Part of a small language model's weights: 8 layers, 9133 steps.
Each number is 500 + 50 x the weight over its row's rms, rounded and kept within 0 to 999. Layers, rows and columns count from 0. Numbers have three digits each. The size before them is the row's rms in percent of the matrix's.

# layer 3 MLP gate, 512x128, rms 0.105, rows 470-511, columns 64-95
118:457539499456555488570506462382486436527505496364641513554473446363526509469510526568524572527442
109:488384480440448522461452540558553498459489411483437525478561539502422564451479506542461455636493
103:471512496436561546583578508423460487533547500444507557444440562522509523524557524491488436437481
115:445467468502459473473473411438487531457431527476520445411503502438493533505463476583506461490379
101:527578446550512422492480501477468473501405499513527543486463524410493428486583564561483422560506
089:441472525396482435503486521452583556527490477527471391569479379485490486393578519527501521459507
112:533480419504457476457486491472522417481552488526493428542480511448566390470533525573558495577484
049:579484466483530441454613519440493558470507448540410621499470501475495516411392486544496500537462
116:450514493516461545462449548518411429517430394426458473550466451507510536553429464470584478471554
099:476521555520529411539559495578437543536485514404552489527471534476449510452471478535486527453530
081:544489574503554500519497481513535579434497485509439598514454506623445486470530574464394411576470
106:461473568484550435485475534571541480534504490519525474580420558477470541519469508529545526603536
140:471373412388523589430496474506461449467535451498499515553450520492521551508578537431392489476444
118:445536352442454523538533481496592503531483465498491518520522523454461451512565498451627516504447
104:486494523541557401567599460587519400469557516417540535558537474610496560595511598524495473403519
109:459483598508466552508470433531578514546407495454450460493577521561527442496462460458504461444569
135:434636431447456555374510551519494431473550581466545526571441414458464505554517481454512542473470
082:467470449528476588533450492473504549501530508566490546487482555427529533474372453532568520535431
024:508554577492539499469520518517494437508477486519557496433402541511567555566467546495531564458508
124:533612481560477432497469518525473453504558499446520469437528503487550525479487548505476589448473
117:518592489469512600495471538576459558487411396394468604453463495492408498481471498491515541432396
124:530477532562478514431517452382606457425517547467461511528501510496474508510521470465404476542529
117:471534554450478487515441517449496464490570520465491495435462606567494403516502455598542516498525
105:443409542509424553476659592521465538521567557425516410541492522552478534553502493578533419500551
118:542526555458460568448484525495485415501459562355525504436467464488488559478501578483466475454418
105:456492487458425458436442555460444578538560560408561472489512525439411515558492613538438537499523
087:506536481436497552499421479547526431498584501471454521468527563618430468390448520563401432453531
111:469513502586544554541486544541504495442469514506557497524526485468508530562605512533566521375509
108:487478456416496467450469526478555508542512487491489542456426428491546500458443493409446474487516
102:487526393403476446472557549505447516485461491451562533594502486474470498546535535525519444401590
111:449399458445559596489418422532544492479561545456475512455465525475538565575507487468549481522470
100:489483570458477479511449508554449460415500471521404395492522512487422537527436519578537497436570
108:471428549477496506463495486517523437535500491558488550512450591496511485534502591496489479524395
102:529468485527424512545541575513538421450507478549382504483492513561452517518538514496503422496549
102:543465466573448591495490552484550409512522483373567523544425513466484527447504483538496468517468
103:450538538601526537489520480456479521441454521471521520466443517449546487563461399490523422504617
038:450422576567487550518609387481505427510462556564456416463493495466492443510486491558533535447549
050:500509516474484554570459569531537475366536479417390587511465513428474497498534423494555447505560
101:477456526410416423502571433541487458462528508536456476566551422463533457500597513483498464525505
124:476467543511541480472470481479593413574514425436449527487477549597528481456441526573466462492498
101:477422426465426580464535465545489481542532496622492464505529511445419573470511516492470461501511
103:482460548482446459517537450500444458489500549549503526596420513468500520596465505509419531533325
# layer 3 MLP up, 512x128, rms 0.0979, rows 470-511, columns 64-95
119:414581437497441513442454488449611557588479526490495524477575450448470459604462446492547462529498
117:527473509485447499554537526488481467550442587571513451531475523390438418609546454362530491497450
099:602437571446520515518443509572396474465508584452541398555470533483493564467494474396480539448427
106:452513574518505493518502515500459498441422506529423526494510509453547519470497436507522464593505
099:382516557477505462484507477487469440426509483446557448459492544485471520563418522522487674379494
091:524547478560548475510505441547509407483524474548490482496573483520474514452469525403590493492431
119:490552486556607558501460500517495449514508454467491521585526463533545505552431417452429584497546
054:571495491497527421501568578451372511443465454450453586484549470616462495539539506480464496472501
103:515409466500502435479450538456412438489495429485430530492432525511451577408532481507550585431524
099:463530503441492529522387489490515555547513549574490451540467475469447500514528570526548499451466
080:548512466398502519470574479518584517539463471479534453478452483563497523501457523431525501564452
105:574571451549458442483454528622533489450597411474588467521528450496469488495542536468483519427493
128:480542430485464514436526565550463516409529613483454509423483502479483536529518425481495558485541
102:514504370438556530535557593499540492468470597539474531561530422472508521551603530559545542526540
114:495435539414458508511529549598475483571521531542439457486607501544526487452580471519584521404558
093:515441460497483544503512541549409546463452576432492588565555510511500482442455562454436622481469
128:480516504536521570412513471441471510466465526553417581538528549484524413494536493543491580478470
084:531564512561521599562450408531535615527497464550546578374467456535466476441475501478491464491506
027:488598442463561411554520455515441493500467573516538534492472418467491436517512537451425476484525
112:497460492572456455604527626510530503634502565388583445571559455471454484481482502517540541535523
103:597544494572546518487440498450487430531406551576496563493539482493452545460544462507596491517471
122:472477487531485471556587516453458474499565441443457509405536542459379482484595496458562564510434
110:544412585439509518486540459491549487473557588447467467449498568442558437533562381401511487550416
105:469513534486525482552444425451517516548527481524540518491484487434519502455371446503425498512516
120:511427561504524430600424480508468515448571493381538443447465520519448554472518533509479531530509
109:536430496456495497557493481457522530551423556505457492637434426509476526559439538521577515411531
090:415492513505446555568560472442620471478502611553471547544538442536498579425533480460438534523485
113:495544459474445448517452527453516451497549511467501535494447470483413517514453538540456459583445
104:534560521523518490530612450453580452510520539495536379515498481499481425474501457497485466534570
102:431534549457433523525565522469556542502493434499473434522435495508499581593473534476574549471548
114:441452539526575559507511528562424477505491449488479420560461432495539562465475599470480543509532
100:504460475439507502494497448448665464492551484534484466524520593447490459550478579423502416532474
104:515493468476483517523431543555454491514534553526456563510482519467439447507437555515539506526550
102:554508494461418539483597458573456483522532552443550441492609492517519507510492541475365501523434
104:492589441525509370570399515596512468429485518480579577530467392523454412471491441468561529516469
103:564461479502510588629519486492504447512497454431488443637473450494566519557536539508564476505483
034:453405592544512534514599360460510470483432534553474398481483464501523459488494480536542525442578
056:516567517505505478527390480541437472389502489410433581500498485466487532456555439549482463580523
109:533430499506532506456539437515438500450604497454510529440483492498572488463458623565460541423476
123:414460451451460450584575529440562497548484549513485500482434502522378490424587510512547499522485
108:490541389473385461550540437489499562512506525599476474360539480547455508467522586410477491429501
102:465491528468473477487384437566463507537382514555466500372508480488470481534511525498530480613418
# layer 3 MLP down (transposed), 512x128, rms 0.0243, rows 470-511, columns 64-95
111:494457477520547529581530449553454471446551493522526527486574541508427519479410481580476488453536
109:476479553549464436399452524413543480464515518580641495477537491379416503539495465419475560438436
098:527547500458548433554504472463483526510517497521544540502409373539576484457552479459501543472474
117:516526508536586507497445492488530454535465534544467420487567531600445466532496496449496495544473
104:528543427498539452566530480508561500455558567492494485483459649484519406556594508570452526447559
092:513622390544525503581460538467464482556384472473501470496521561532555599489377500500540619439525
112:450416497508474610496569531457468512650474512431599479557441559548465456505459463479512424562523
055:407592504459504514604466402483591517502512501431544519478408537423495632505546536464522551566566
098:492475542507449525531518510512648573389472536559538455504613491465481482577550536480453555457408
104:571533501527497372468484499582516549394413528504446467502461524508581471500485476499494467424499
090:526467518522426474471546469618497394440474525464503560568451478536504512455493519618509526492545
106:548541434430463505654499411456491579423589489373456529497514496468508530469524410454519478501527
121:562491618517469395457488420452552470527452488499446460542618486499550525487554444466482530512470
113:574495579511526496518442527495540495441481454543517487390508489555486573499499546517379423504558
104:479457553594436569508503572439419469491525520466478535432497496509430506444543495441403547481457
108:476425525390600500458501465533492543494495473457488502442532556522475440566577392467507490499451
148:439563631484469501402506522443486459500476484556499480549516501476520413490525486517494606515520
086:459503522503462389463590489473454378440537481377519353537511479416432461442552546504484473514451
027:486509594427425402496473481489466531467503496520480513489487542559496558495519491549426553529486
118:508492491482436477525536548529433483493615463585494493567471540543622520422481523503478538429408
110:546516600487349421442524580468590443506458581495534368438511464528588459482507517432458549512587
122:372483525459463489445521557561526556430477606532533514477500480543423492525437536442463489512589
109:583511653553526620530496473539445556460476502463454550495532528462520464537529468446539457558420
107:430586549520489522482512500493494494481485558519537592482495510429463440564525540532430485494506
127:478497483464540505613447488526530475530526448593557414519445501481510435503565474532491542437566
114:514485553622574610505518514531474519525547486467474545502406426548474532517459506529433469480531
095:506559512532385411422537487533392443486581478527500453480467473475494584540493439505508565466508
104:509452440475449550507554526478431476514553464547523489561544411538470501440417389488400507451497
110:486437443484481510458555484546561530463535547532530510505419484526472507422508517478480506619409
105:576423451567559558422470483439446394541470482486509595533591532552579458390462507552460515407473
109:517524509534523467487386513531606524550595480501443524433545576407487490469550552394479529521461
105:451565510593512533539581525429484544619505481424468567543555457473511473489427394486403505505424
115:500533503531527524522486567564415508485448453604318492541385469504556548528532538517502488491501
103:511403483540458438482445516522490404480491518458554435615554493521468575480475476506537417450444
105:560475482440497488546405590512435522486476548445364604480566551489483472472479502465519396420454
110:413538517482459583516547507513514490533421501614460524549520500536533468535530452499586540523534
042:560458530495603427537541512455465542476499527485534437458492525480487458407476535453511529456539
054:509579455541525499576484520510456519438571474499541461535440574563459508420513494430520383504584
106:519547483435475536485560447527533476491464438603483536538490479481533552448456366466490437608517
124:529486474529597482496498500515523532476442483520551498506489567416449518483480512424485449481516
104:515479554481513446482361544498522470453545494435507495573417474554507525535478480503592386564498
106:497567480482601631552497478482465429568556501528506527553487481494497522477508468521504547497430